From a checkpoint of a small transformer trained on Wikipedia: learned positions.
Each number is 128 + 24 x the weight over its row's rms, rounded and kept within 0 to 255. Layers, rows and columns count from 0. The size above them is the row's rms in percent of the matrix's.

# layer 11 MLP down (transposed), 640x192, rms 0.0717, rows 307-406, columns 32-63
size [ 94 100  96 105  96 108 100 116  84  87 108 112 115  89 102  96  93 105 103  88 108 104 111 103 102 100 102  95 112 102 117  99  86  94 110 102 107  99  85 108  97 108  94 109  98  93 104 100  95  98 103  90  98  99 103  80  96  84  91 108  89 103  99 100 103 108 102  91  96 101 104 107  96  92 104 117  96 100 102  94  97 102  97 106  97 104 105  92 101  99  95 104 105 111  93 107 115  90  92  98]
[[122 163 120 107 147 111 126 148 151 140 111 145 110 100 140 165 123 159 106 123  44 133 160 137 114 117 146 122 114 148 133 131]
 [ 90 121 142  91 120  90 181 115 129 107 153 181 115 117 124 121 155 146 135 115 117 125 140 112 119 132 146 143 105 123  82 138]
 [118 112 120  92 163 184 154 153 159 181 138 136  97 111 123 153 134 174 116 136 131 148 123  94 128 112  87  99 104 118 119 113]
 [194 122  95 144 157 132  95 136 106 103 115 140 131 117 124 108 142 105  97 158 136 151 131 125 122 104 143 124 155 122 105 119]
 [139  90 111 125  99  78 140 191 160 180 145 100 168  85  95 171 148 145 136 117 154 117 122 182 153 101 117 148 142 145 168 142]
 [128 109 143  95 140 168 101 121  97 149  98 137 131 166  98  99 147 150 137 112  96  99 153 115 131 149 132 110 152 134 130 102]
 [135 132 150 103 147 145 117 108 178 130 117 117 102 121 105  95  87 156 110 124 111 143 162 134  75 130 126  78 110 130 120 110]
 [142 149  99 160 136 126 136 141 124  99 124 102 156 138 103 122  94 106 165 119  85 133 110 131 115 138 136 150 139 152 144 133]
 [132 116  99 104 122 162 119 129 100 119 143 135 132 144 161 152 120 164 121 144 132 155 131 118 121 104 121 159 115  98 141  98]
 [143 124 141  41 138 117 139 113 127 118 103 129 119 116 146 136 157 127 146 129  92 150 147 115 108  96 148 129 166  93  98 121]
 [141 140 115 165 127 134 158 120 144 137 101 133 102 169 103  75 120 127 141 104 127 141 137 119 153 131 153 105 156 171 119 139]
 [147 179 123 128 131 112  82 128 131 138 105 160 100 129 110 117 178 163 115 135 175  88  86 164 120 121 115 115 143 140 168 105]
 [167 151 138 152 169 152 141 107 119 134 162 168 145 133 132 136 148 138 112 149 137 156 139 168 106 106 134 139 140 100 139 152]
 [136 111 133  54 150 110 135 133 145 147 105 144 141  85 112 135 124 110 101 125 135 143 134 156 119 154 113 154 108 110 157 115]
 [138 122 140  50 112 133 115 135 124 163 138 145 139 122 120 146 119  91 142  51 127 112 165   2 159 142 120 147 113  97 125 106]
 [108 151  93 108 160 152 146 113 114 119 146 148 111 145 120 112 153  73 127 170 134 154 109 104 139 110 115 123 133  92 123 127]
 [132 139 162 117 153 114  95 131 170 130 130 150 138 145 138 127 116 138 123 166 127 119 107 135 148 150 100 107 121 108 129 143]
 [197 143 125  82 141 117 120 176 116 111 154 124 149 121 141 156 116  89 152 149 114 112 112 100 118 136 140 152 121 125 116 102]
 [127 112 126 170 137 104 142 163 125 136 129 128 130 125 155 111 112 112 122 120 151 106 146 126 142  76  95 142 140 134 120 171]
 [113 121 102  17  83  99 124 194  92 154 143 107 156 119 141 115 106 106 102  98 111 131 147 156 133  85 165 103 129 148 147 120]
 [ 99 127  96 131 126  97 117 138 133  86 162 133 110 110 165 118 109 165 105 153 141 111  83 115 120  94 125 116 100 104 132 139]
 [133 119 157 168 156 117  84 148 159 121 144 144 142 129 138  99 120 129  96 145 131 121 117  94  90 102 141  96 114 130 151 162]
 [123 144 136 156 144 114 118 118 144 140 124 118 128 128 109 149 116 109  93 169 124 162  75 179 116 191 116 115 107  85 151 132]
 [132 161 127 121 148 153 151 136 108 138 127 162 136 122 110 128 124 112 108  94  95 108  86 153 125 161 115 127  97 107 136 154]
 [147 103  85 147 145 145 120 138 132 134 138 122 136 137 123 127 140 143 155 143 123 160 158 116 133 139 161 145 105 153 108 118]
 [115 126 169  94 113 131 136 143 136 122  89 101 157 158 133  74 108 150 140 103  92 178 121 142 144 149 123 173  93 118 143  79]
 [172 114 148  79 139 120 123  81  83  97 124 159 128 142 111 124 115 123 163 105  91 113 100 128 145 120 128 111 111 135  96 166]
 [106 127 138 125  94 137 108 132 111 131 171 152 170 116 151 126 177 120 141 122 118 158 174 165 177 139 131 116 135 130 151 157]
 [ 93 161 207 120 108 149 103 111 119 115 163 102 157 118 160 138 135  95 106 136  69 128 123 129 150 132 116  94 119 111 127 160]
 [145 109 122 140 125 125 132 142 121 119 130 134  98 118 153 137 146  89 147 128 169 170 163 123 165 159 163  96 117 145 155 109]
 [116 139 111 186 160 181 139 174 120 163 129 205 138 140 120 154 105 108 131 133 147 109 128 126 164 161 147 171 111 122 174 147]
 [184 106 145 113 138 104 168  94 143 147 110 133 167 106 146 110 131 158 145 138 121 122 155 147 128 109 139 153 145 118  97 130]
 [106 132 143 106 108 108 106 127  89 133 158 152 127 135 109 110 120 134 103 121 120 147 118  96 110 127  98 136  98 146 178 111]
 [131 110  90 168 161 120 139 131  76 105 129 141 136 152 120 123  98 117 100 121 133 110 142  89  60 113 144 141 118 124 146 113]
 [118 124 167 120 129 155 125  61 125 149 127 159 161 124 133 132 141 145 119 131  79 122 154 146 167 144 140 127 138 111 138 129]
 [140 145 112 156  88 154  65 128 144 146 104  70 122 115 125 124 104 148 112 133 121 114 107 154 135 151 146 153 154 153 132 110]
 [103 144 138 154 141 147 171 143 165 122 140 146  86 100 151 159  98 104  90  67 137 196 127  62 142 151 102 142 109 143 133 118]
 [146 166 130  81  97 152 111 161 152 126 163 113 136 138 131 177 114 152 135 142 127 146 129 134 130 114 131 139 134 112 147  98]
 [156 113  90  77 126 150 149 102 117 126  86  82 129 141 141 149 147 113 143 106 174 125 143 105 119  79 151 138 126 122 116 112]
 [123 137 154 183 114 121 123 152  90 136 122 170 134 153 110 139 126 127 138 122 148 123 112 147  94 118 119 132 123 184 121  93]
 [132 122 128  65 154 185 136 110 112 109 136 131 132 155 168 134 141 117 140 107 104 109 135 173 146 139 165 111 138 129 151 145]
 [ 93 102 124 117 158 182 142  91 151  79 117  84 121 155 150 130 112 142 123 133 147 137 103 117 127 177 122 185  92 136 132  74]
 [161 115 136 137  99 133 138  60 141 109 115 149 114 134 161 119 144 139 152  64  88  91 137  89 133 133 125 138  95 113 118 107]
 [133 152 151 205 161 175 164  83  83 146 128 121 133 130 135 124 118 163 113 110 182 117 114 108 112 139 106 105 137 134 131 131]
 [113 144 105 170 136 110 104 120 134 161 128 143  83 111 136 189  98  66 151 135 145 110 165 138 168 140 109 111 108 141 176 126]
 [118 122 112  23 143 109 136 142 151 116 155  95 138 120 119 149 142 132 111 123 137 112 124 110  95  95 169  89 126 187 105 159]
 [123  95 108 122 178 129 130 138  96 123 135 129  95 187 126 141 111 162 128 123 158 140 168 174 154 135 126 139 122 143 125 110]
 [130 166 118 127 140 100  97 136 138 108 120  95 163 114 138 152 125  98  90 137 136 141  91 107 139 160 140 108 122 154 132 114]
 [121 115 124 132 150 100 129  92 110 106 140 151  99 177 148 128 124 119 153 148 105 136 150 127 146 142  90 141 137  98 135 136]
 [172 116 109 113 131 158 111 127 132 131  66 154 173 117 164 140 130 137 109 108 115 119 128 114 130 133 131 139 107 132 131 136]
 [150 113 120 136 116 114 183 171 163 122 101 133 168 144  91  86 112 100 163 152 106 139 143 124 140 111 166 157 142 127 100 141]
 [117 147 160  99 127 164 134 117  81 126 158 157 136 136 139  95  71 128 144 117  73 142  76  98 154 116 132 116  77 117 115 111]
 [148 129 157 115 161 135 133 108 103 117 117 131 128 142 134 145 168 151 148 110 139 126 162 150  90  99 115 141 116 106 118 161]
 [ 58 124 110  76 130 146 137 187 109  90 135 111 104 104 122 148 108 137 144  90 107 131 138 136 159 145 145 112 132 120 142 105]
 [102 108 139 135 142 100 148 201 159 101  94 164  98 118 138 138 129 140 127  92  91 119 149 120 134 155 133 145 127 150 118 131]
 [143 102 149  44 140 123 128 124 131 163 104 128  60  95 154 149  66 120 150 140 155 148 118 121 155 140 147 119  89 101  99 136]
 [117 168 143  98 128 116 118 149 123 150 149 145 131  79  78 116 140 112 136 142  80 138 141 158  99 111 104 139 158 176 133 145]
 [130 127  93  88 169 102 121 168 183 111 138 136 100 168 137 109  93 142 151 125 147 177 130 134 112 136 104 126 147 173 115 117]
 [145 151 106  25 166 116  95 133 133 103 140 170 120 106 135 119 136 162 127 101 149 153 129 150 135  80 144 145 121 156  95 117]
 [154 112 139  94 147 188 143 130 129 134 129 140 137 139 123 164 148 144 161 117 102 138  90 166 160 109  89 123 148 140  97 150]
 [139  92 109 121 138 113 154 144 147 116 133 116 152 148 198  96 145 144 115 106 129 142 116 128 113 113 110 115 126 137 161 149]
 [149 127 126 117 114 136 103 187 107 115  93 166 160 124 127 131 135 141 144 112 104  88 134 131  87  81 146 111 131 136 100 138]
 [123 133 128 112  76 108 155  65 119 141 129 156 134 101 150 112 107 156 137 150 121  91  91 124 127  86 150 110 152 111 109  93]
 [ 93 170 141 133 152 147 113 105 178 176 126 109 124 128 119 106 116 159  94 130 125  95 109 110 121 102 131 162  58 178 143 158]
 [106 141  78 105 145 123  54 110 141 133  74 167 122 167 112  94  81  82 116 132 118 131 115  92 111  97 129 112 149 122 148 118]
 [148 160  74 112 153 148 128 115 103 132 106 155 152 121 152 108  98 138 147 148 154 172  91 130 112  98 141 134 127 123 135 118]
 [115 123 162 105 127 134 145 133 103 144 159 117 115 115 186 150 119 139  92 169  86 110 131 147 128 130 160 145 126 104 152 108]
 [157 141 133  72 131 124 111 100 113  89 136 135 119 127 104 130 157 117 133 152 112 116 126 114 113 131 124 119 176 110 135 140]
 [139 138 115  90  96  89  93 112 148 102  85 155 100 159 115 149  78 106 108 168 152 124  93 123 103 106 149 151 165 119  74 121]
 [103 130 131 104 133  98 140 136 165 147 147 191 134 115 132  78 124 126 101 150 130 123 123  89  99 133 125 105 108 158 129  86]
 [109 143 123 134 121 179  77 110 106 142 152 102 103 133 200 126 114 139 157 124 103  99 139 129 122  88 160 186 131 172 170 140]
 [116 174 148 113 121 134 172 170 102 135 146 183 142 148 111  87 130 147 112 126 134 100 136 122 120 157 141 146 101  87 170 125]
 [100 146 120  10 111 130  92 152 125  99 133 139 135 139 166 129 146 159 119 128  85 157 148 127 109 108 130 119 105 137 122 126]
 [108  73 142 100 148 184 151 107 154 143 102 127 116 136 143  64 130 138 174 100 152 118 162 103 129 112 124 110 140 157 142 129]
 [148 121 120  76 125  97 134 172 122 123 133 149 157 144 137 135 119 166 143 139  85 167 148  98 106  99 111 155 144 111 103 127]
 [ 98 116 139 145 155 121  96 132 112 141 183 153 139 137 177 128 145 146  94 131 112 159 116 130 115  92 121 125 131 103 130 114]
 [168 143 119  74 161 110  84 169 141 138 113 133 125 105 118 126 129 136 130 145 121 171 149 115 146 145 109 157 134  96 134 139]
 [161 100 144 194 153  84 134 116 143 114  95 116 142 124 147 141 159 117 142 158 110 160 103  89 102 118 113 149 131 129  93 139]
 [ 93 137 127 193 119 152 114 134 163 133 148  93 119 128 150 133 114  84 129 134  92 144 115 152 119 148 119 139 115  78 134 159]
 [116 148 118 137 131 141 119 142  70 134 127 166 113 124 116 123 179 128 136 134  97 110 142 156 134 163 115 145 122 119 151 100]
 [164 159 125  93 120 108 121 113 120 144 116 116  84  93 129 121 128 108 142 125 137 134 114 114 149 157  91 133 128 205 105 113]
 [161 134 120 150 149 143 158  94 145 128 127 100 116 144 112 128 144 114 174 140 157 101 147  79 106 104 148 140 109  90  98 137]
 [140 142 176 110 131 134 113 109 162 140 146 107  80 100  95 150 121 133  74 129  71 119 131 141 128 133 140 102  59 103 110  92]
 [ 64 111 124 131 132 164  91  81 100 159  87 160 149  92 118 133 131 128 140 154 118 131  99 142 111 142 129 138 137 125  91 135]
 [ 78 140 173 171 135 169 131 135  77 113 137 116 159 134  92 130 143  90 114 119  95 144 152 120  83 147 151  88  97 146 138  63]
 [160 138 122 149  82 103 135 100 134 169 132 106 136 118 120 125 126 132 112 138 126 139 131 151 128 129 104 165 103 156 108  96]
 [125 135 106 174 121 109 164 152 166 178 115 124  93  88 124 168  89 129  89 114 102 122 139 134 128 130 117 141 134 122  96 112]
 [141 134 123  76 124 147 110 152 146 141 137 146 157 123 105 123 195 131 141  92 153 133 102 125  98 153 101 145 104  97 139  85]
 [137 125 138 123 112 181 133 112 115 141 102 138  98 125  99 183 105 116 136 133 148 149 128  82  77 130 158 169 110 113 119 151]
 [115 145 143  91 127  78 111 195 119 119 152 105 130 112 129 143 161  81 114 116 102  98 104 162 135 150 118  78  89 104 161 143]
 [126 141  91  89 162 133 116 100  98 101  89 162  87 134 172  96 114  84 137 133 107  71 139 116 109 139 114 123 112 112 140 133]
 [113 145  95 165 101 112 162 157 140 154 100 127 111 130 107 131  95 142 115 100 134 113 179 126  76 145 117 168 153 128  96 149]
 [121  95  78 167 135 123  85  88 146  95 145 137 127 108 124  90 124 124  67 121 144 153 187 134 155 113 113 101 118 123 109 141]
 [111 137 116 168 126 149  86 126 127 169 146 160 114  98 133 146 139 104 122 116  93 100 121 115 112 143 134 106 153  81 140 102]
 [171 150 152  93  99 150 146  64  98 159 131 140  98 163 136  99  91 165 104 102 126 138 189 130 111 137 109  76 118 173 106 153]
 [101 135 178 184 136 196 100 133 196 134 183 140 141 137 127  77 146 114 129 118 115 144 162 149 156 144 131  93 125 119 178 152]
 [119 144 109 142 154 131  89 104 141 157 128 155 139 114 128 139 113 154 122 139 106 134 114 119 168 133 120 133  45 153 114 112]
 [123 102 120 109 107 131 107  75 141 134 148 139  64 162 171 161 141 133 130 139 104 122 128 119 135 155 137 121 115 182 118 121]
 [154 129 155  65 104 173 146 159 136 197 140 145 174 100 108 136 138 135 131  71 136 119  83 139 116 146 131 168 162 103 135 115]
 [105  97 140  94 145 133 104 121  92 167 145 154 155 157 153 156 151  88 125 152 118  95 125 141 137 120 117 139 125 100 102 143]]
# layer 11 MLP up, 640x192, rms 0.0792, rows 308-407, columns 32-63
size [ 98  98 103  94 107 103 104  91  96 100 106 102  92 106 101  98 105 102  94 105 102 105 108 103  99 100 100 101 105 107 105  95  91 105  96 104  96  94 100 100 103  99 105  96 104 101  99  96  98  96  93 104 100 107  91  97  98  93 101  96 104  99 102 102 106 102  97  99 100 101 106 106  98 103 107 102  95 101  96 103 101  96 102  91 102  99  97  95  98  99  95 106 103  98  99 107  90  94 101 100]
[[174 100 147 155 129 120 113 156 180 120 146 111 141 171 176 144 119 105 171 122 148  98 107 118 149 120 152 124 194 135 129 134]
 [100 137 141 151 119 134 104 119 160 126  91  51 132 112 171 143 111 142 126 146 135 140 120 127 151 137 124 160 151 117 119 141]
 [140 131 120 138 135  66 153 110 132 100 131 112 153 151 110 118 118 141 142 116 170 142 140 151 132 117  92 100 128 109 122  97]
 [118 129 136 133 121 109 169  91  55 113 139  85 151 136 162 126  88 104 128 119  94 115 134 122 121 165 128 120 146 168 116 105]
 [ 87 110 120 133 163  98 144 133 106 102 138  76 150 165 133 135 137 131  90 159 118 130 160 134 119 129 123 135 129 145 154 120]
 [104  92 167 151 130 136 105 134 155 117 116 110 129 121 134 170 109 126 127 132 165 136 115 108 106 106 128 134 151 137 133 153]
 [141 107  90 155 139 118 130 128 108 119  96 108 119 131 131 110 140 124  88  92 113 150  71 145  99 158 130 133 132 104 177 135]
 [150 145 133 148 129 135 144 113 121 152 115 142  83 125 144 118 113 118 120 128  80 106 130 139 163 198 122 151  91  97 140 144]
 [116 123 115 130 140 168  99 134 111 113 122  88 125 157 109 140 122 132 146 131 120 108 125  82 149 104 147 116 128 130 123 182]
 [128 118 153 144 111 137 136  99 126 144 138  91 159 163 134 137 131 155 112 117  98  77 150 142 182 143  99 144  98 154 105 124]
 [149 127 124 160 101 146 105 130 130 117 114 111 101 107 145 105  82 140 138 131 137 110 105 154 138 127 123 148 135 108 130 128]
 [ 97 133 172 142 127 121 131 151 112 134 117 131 192 131 113 114 139  73 108 150  78 119 144 128 133  97 135 115 104 147 136 167]
 [157 115 122 129 148  92 108 133  76  92 141 157 129 126  95 123  97 123 151 113 142 128 171 135  88 111  54 128 138 123 158 164]
 [122 125 112 122 117  78 161 128 124 139 180  97 120 138 134 155 110  92 112  68 108 126 102  98 169 128 135 111  93 138 136 111]
 [121  79 108 140 143 139 110 114 136 105 164 123 121 155 145 158 119 148 141  91 148 146 103 146 154 123 123 143 129 105 188 123]
 [164 101 123 149 150 110 156  97  98 158 194 134 121 129 180 116 119 119 115 124  87 125 111 144 107 106 158 120 101 103 147 122]
 [115  92 120 172 111 103 151 104 115  83 146 108 136 117 147 123 141 137 161 136  84 141 157 146  81 134 135 146 104 152 165 163]
 [105 113 126 126 151 147 140  92 143 122 123 144 141 115 130 163 118  85 125 136 151 137  56 141 101 109 171 134  80 122 121 142]
 [174 133 146 115 147 144 149 109 126  95 138 136 142  88 131 159 125 106 122 104 134 120 110  86 152 129 122 149 140 140  76 138]
 [108 141 108 129 109 110 155 158 135  98 185 143 118 166 161 115 127 131 108 161 132 118 116 123 119 122 150 160 120 121 182 118]
 [140 161 144 149 149 157 144 107 144 114 134 142 127 187 102 172 121 123 138  91 100 115 131 132 143  81  84 114 170 145 133 147]
 [117  80 154 121 126 107  75 125 141 135 111  97 137 143 139 138 119 169 129 109 126 140 141 161 113 134 134 156 116  93 114  96]
 [168  96 106 150 119 134 112 140 161 134 117  55 110  92 150 138 119 161 146 124  91 121 123 126 149 137 127 111 159 166 142 169]
 [109 156 137 137 182 105 154 101 116  98 134 125 117  73 112 109 119 113 132  98 150 129 131  96 174 121 105 166 119 142 137  89]
 [112 137 117 138  78 166 134 123 156  60 119  79 134 122 138 153 129 151 134 157 131  83 147 137 135 143 192 113 164 117 156 110]
 [131  95 122 158  78  99 108 178 130  92 130  94 135 154 153 149 157 110 108 123 143 128 118 116  98 137 114 137 111 129 133 116]
 [100 104 105 121 108 150 169 142 131 119 190 115  99 172 165 151 113 147 108 143  78 104 159 123  95 170 151 178 102 134 130 123]
 [174 114 135 164 126 161 158 172 137 100 137 106 158 147 139 133 131 102 106 156 107 132 141 143 117 149 102 112 158 138 125 113]
 [185 152 139 152  96  70 119 143 136 130 114 132 177 116 122 126 122  84 139 148 127 109 124 170 150 104 143 140 143 106 134 117]
 [161 135 101 140 141 198 152 167 141 114 131 115 163 164 114 137  73 128 102 130 147 114 142 106 147 113 134 138 144 132 158 150]
 [152 149 155 127 133  92 151 110 120 149 135 118 158  98 110 139 119 136 202 154 108 140 121 140 138 132 121 127 133 104 155 139]
 [134 115 103 131  77 116 114 129 179 114 160 158 148 159 105 166  82 117 102 156 117  83  83 146 116  81 136 159 135 115 153 118]
 [135 101 149 155 149 131 111  91 153 100 123 142 115 112 102 121 125 159 102 131 113 143 137  99 137 139 122 136 127 124 104 158]
 [ 93 119 144 151 134  95 106  99  81 100  99 111 121 101 135 148 125 141 137 172 147 139  73 116 106 125 125 132 126 108 132 132]
 [136 133 181 162 146 147 130 146 161 114 134 140 135 126 108  96 124 167 110 139 155 113 131 143 162  98 107 126 135 140 139 140]
 [152 106 105 155 105 112 131 144 142 161 122 143 138  84 128 150 106 120 131 126 102 115 119 160 160 150 134 120 164 140 149 148]
 [124 104 128 142 151 116 108 101 112 154 148 119 131  94 115 128 129 110 157 141 111 163 156 137 109 140 138 140 143 104 106 193]
 [ 78 147 128 139 178 120 139 160 155  76 120 130 154 152 149 134 129  87 151 158 115 136 127 181 105 149 114 125 143 130 123 148]
 [110 179 162 182 128 130 107 121 145 117 172 141 127 118 114  98 146 134 152 125 146 122 138 130 172 105 126  82  87 163 142 125]
 [151 163 140 143  71 123 130 119 161 131 154 151  83 141 140 110 112  76 105 128 106 129  90 146 119  88 126 108 114 113 140 125]
 [127 125 150 151 125 157 120 140 144  95 109  99 138 143 132 152 103 126 140 143 110 134 114 134  98 153 133 148 146 106  80 145]
 [164 133 103 121 147 103 155 132 156 125 138 126 124 118  97 122 137 119 137 118 136 126 170 135 159 144 142 165 115 137 120 122]
 [126 113 111 159 112 102  92 143 116 137 142 148 118 133 105 126 123 114 140  78 105 147 138 115 134 142 138 130 131 147 139 151]
 [ 86 120 113 136 140  98 149 127 148 136 120  80 145 119 149 100  98 134 117 112 103 131 146 111 120 119 166 134 113 138 104 134]
 [153 160 126 127  99 178 170 121 148  93 131 145 149 146 134 167  98 102 129 132  92 114 119 128 132 127 159 126 153 132 142 112]
 [164 171 123 138  97 131 148  73 123 128 106 104 155 135 150 144  99  99 122 169 101 108 128 143 104 114 101 104 174 124 125 165]
 [103 131 112 133 111 199 104 147  86 156 104 122 114 142  91 144 122 183 149 116  87  99 152 180  91  95  83 131 131 124 190 130]
 [151 121 139 138 170 113 100 133 111  98 154 108 155  96 161 123  95  95 137 144 152  85 129 122 118 100 132 120 149 103 150 153]
 [114 143 157 137 114  88 147 136 103 137 169 108 114 168 117 106  76 132 108 141 149 137 164 134 101 105 112 184 101 126 102 153]
 [153  99 170 146 154 138 129 108 118 122 100 104 119  99 129 117 107 160  91 110 178 168 127 134 126  73 121 125 115 151 110 125]
 [170 132 157 140  92 151  84 127 141 131 122 113 105 116 132 130 119 168  92 112 124 130 152 143 150 144 147 115 132 114 127 110]
 [127 105 148 143 142 166 135 153 135 103 144  89 116 104 151 144 119 128 131 143 119 109 132 192 149 142 100  95 125 201 131 177]
 [161 123 140 156 144 107 156 175 122  90 144 116 150 110 125  82  81 141 140 120 132 138 134 125 124 131 110 122 157 131 134 143]
 [127 158 127 148 100 121 143 126 115 116 156 171 158 127 132 150 104  63 102  92 153  92 118 141 159 130 115 140 154 127 147 139]
 [143 103 143 110 127 105 139 138 120 118 113 127 107 148 116 123 138 129 112 111  93 140 130 123 142 159 174 127 104 116 123 166]
 [125 100 146 129 129 127 175 115  84 108 124 137 150 197 151 125  93 117 147 132 128 159 111 137  89 154 116 118 161 132 119 180]
 [110 109 113 118  96 131 148 124 139  66 163 143 153 131 128 146  92 133 142 113 145 135 108 132 166  66 108 151 101 128 175 112]
 [127 108  65 113 120 113 183 122 129  92 133 127 118 123 146 138  99 123 103 158 125  91 153 126  91 130 149 141  83 146 117 168]
 [164 140 115 148 130 166 141  97 150 115  81 103 142 155 108 121 113 166 129 135 146  73 109 132 111 137 121 115 133 189 106 136]
 [150 150 105 139 123 163 139 110 119 157 131  54 164 142 122 176 120 108 139 112  99 139 167 151 133 145 127  88 150 160 100 131]
 [104 153 134 156 125 115  95  84 110 112 129 138 154 134 109 104 100 138 107 162 130 137 125 127 135 147 106  97  82 138 108 162]
 [146 105 133 150 113 134 109 103  86 134 140 116 106  92 135 126 105 126 132 131 129  97 129 160 124 144 113 138 103 165 108 116]
 [107  79 125 168 122  85  74 145 123 108 144  98 126 159 136 152 108 141 160 123 138 149 148 126 130 115 157 142 142 108 139 150]
 [141 108 143 148 165 122 128 152 188 118 155 139 120 117 125 129  95 128 147  98 134 104 110 128 148 133 152 142 121 181 124 164]
 [ 93 125 103 151 145  82 155 146 146 127 141  93 101 170 138 166 116 147 169 198 127 116 131 109 166 168 176 103 118 132 135 160]
 [104 171 126 151 113 137 152 149 130 126  90 129 122 151  83 137 114 139 151 134 126 124 113 132 168  92 111 128 140 137 130 106]
 [127  99 142 122  80 128 120 133 114 115 140  92 153 167 124 118 132 162 124 136 117  91 153 108  93 137 114 175 121 128 133 132]
 [136 120 107 138 122  77 133 151 165 116 154 107 178 163 136 144 133 151 145 141 154 108 117  93 124 128 114 166 104 119 125 146]
 [117 155 124 146  87 166 116 123 158  63 171 158 129 130 156 135 132 122  51 149  95 133 141 117 149  88 130 167 154 133 156 122]
 [114 138 107 151 150  98 142 141  83 163 120 109 117  97 107 141 103  83 120 178 187 135  83 160 122 150 163 110 121 101 106 125]
 [151 170 132 160 162 147 138  90 127 113 140 138 160 134  87 177 150  62 132 139 173  89 109 129 131 155  89 135 125 100  96 130]
 [129 109 129 110 160 145 147 130 146 114 110 110 107 153  81 117  98 105 107  91 167  91 130  95 154 103 101 129 108 147 107  94]
 [130 132 138 144 141 120 113 146 145 124 115 126 113 124 138 122 119  94  88 176  98  93  95 132 147 107  94 125 103 118 163 144]
 [109  91 104 131 145 135 138 123 161 118 141 111 130 116 141 157 125 123 157 206 127  87 120 114 171 171 164 140 142 159 125 105]
 [123 122  84 150 123 135 128 160 157 103 174 139  96 170 128 165  97 130  75 131 123 106 121 137 151 101 136 106 126 139 160 120]
 [ 71 122 131 129 103 104 130  94 126 116 120 153 103  90 165 128 133  92 156 171 138 147 131 116 105 147 115 121 151 141 150 125]
 [146  90 131 153 114 159 131 132 149 109  88 128 147 129 116 103 114 168 101 141 164 130 142 142 161 145  95  96 151 124 129 140]
 [ 73 128 138 130 114 115 138  90 139 118  92 103 150 109 167 167  99 125 115 102 112 117 135 149 140 121 150 101 125 109 134 168]
 [ 77 107  86 130  77 168 138 113 107 136 146 144 121  97 131 135  78 117 133  83 133 138  75 147 135  83 123  95 128 108 116 148]
 [ 98 156 128 131 180 126 110 150 144 116 134 100  90 121 121  89 123 131 127 109 111 114 117 147 152 123 141 152 134 155 100 137]
 [121 131 124 137 157 144 143 127 133 119 119 115 106 160  97 123 122 119 134 134 116 133 116 121 133 149 194 112 118 117 187 145]
 [150 129 117 152 159 103 139 136  79 132 112 101 168  97 159 123  95 168 144 133 136 139 122 169 137 124 141 121 156 165 134 130]
 [125 136 135 112 152 158 139 141 141 103 172 158 129  86 137 119 122 109 152  87 113 173  68 164 132 138 153  95 112 144 140 128]
 [177 107 131 146 151 130  98 167 135 154  90 127 127  78 103 167  82 131 180 150 120 130  98  91 160 139 129 140 112 148  98 156]
 [ 95 151 133 137 166 136 133 123 136  95 132 100 159  86 108 112  87 117 140 137  94 133 114 124  89 155 102 108 122 146 138 136]
 [ 95 124 130 151 173 143 122 105 127  58  77  85 154 146 129 127 105 183 139 107 106 114  94  91 129 149  98 161 149 168 116 184]
 [112 103 152 138 123 149 100 117 129 154 185 116 150 129 107 148 107 116 136 142 139 126  81 131 147 151 154 109 169  96 114 163]
 [163 122 137 163 160  91 124 113 135  81 106 123 133 128 131 110 144 108 123 168 123 121 170 153 162 171 131 137  93 106 153 133]
 [127  92 134 121 157 119 116 161  98 114 164 148 108 124 149  75 109  91 121 142 108 118 130 136 107 133 188 163 157 152 124 149]
 [106 139 167 129 127 105 118 178 170 130 144 161 140 107 148 154 122 115 153 130 142 104 147 143 119 147 140 159 121 178 109 127]
 [116 169  67 158 151 122 151 128 146 147 119  99 147 145 138 131 117  95 176  95 100 159 120 135  94 110 131 129 128 161 176 171]
 [154 122 151 176 121  98 146 132 163 117 119 151 128 140  75 145  88 136 134 145 126  98 111 149 121 123 105 136 120 112 158 144]
 [124 144 142 162 107 135 113 120 183  73 140 103 133 113 161 147 122 152 121  89 104 137 170 103 108 123 112 123 131 187 103 155]
 [154 118  95 132 117  88 134 163 113 140 174 105 150 129 123 146 110 131 164 133 126 153  73 197 140 125 139 133  92 105 153  93]
 [144  93 154 152 159  92 104 165  92  71 145  96 136 127 160 172 113 162 141 148 150 121 143 110 116 119 146  92 165 107 162 122]
 [129 127  91 142 105 144 112 149 133 120 105 153 158 111  96 158 103 156 121 119  90 107 137 139 139 166 104  60 138 133 126  83]
 [117 111 104 128 130 139  97 121 117 122 145 161 140  95 128 108 111 120 131 111 129 141 123 170 140 155  86 130 113 114 145 110]
 [ 99 144 113 118 155 153 137  83 138 139 136 102  91 163 115 135  95 122 117 147 152 117 142 158 125 130 110 143 120 129 151 146]
 [175 159 137 130 110 113  97 145 159 142 145  95 135 140 122 147 102 134 139 111 131 128 134 159 148 157 113  89 135 105  98 131]
 [ 92  99 127 160 141 131 151 112 159  99 152 137 159 109 116 122 117 137 119 155 139 137 165 151 116 131 106  83 113 184 104 135]]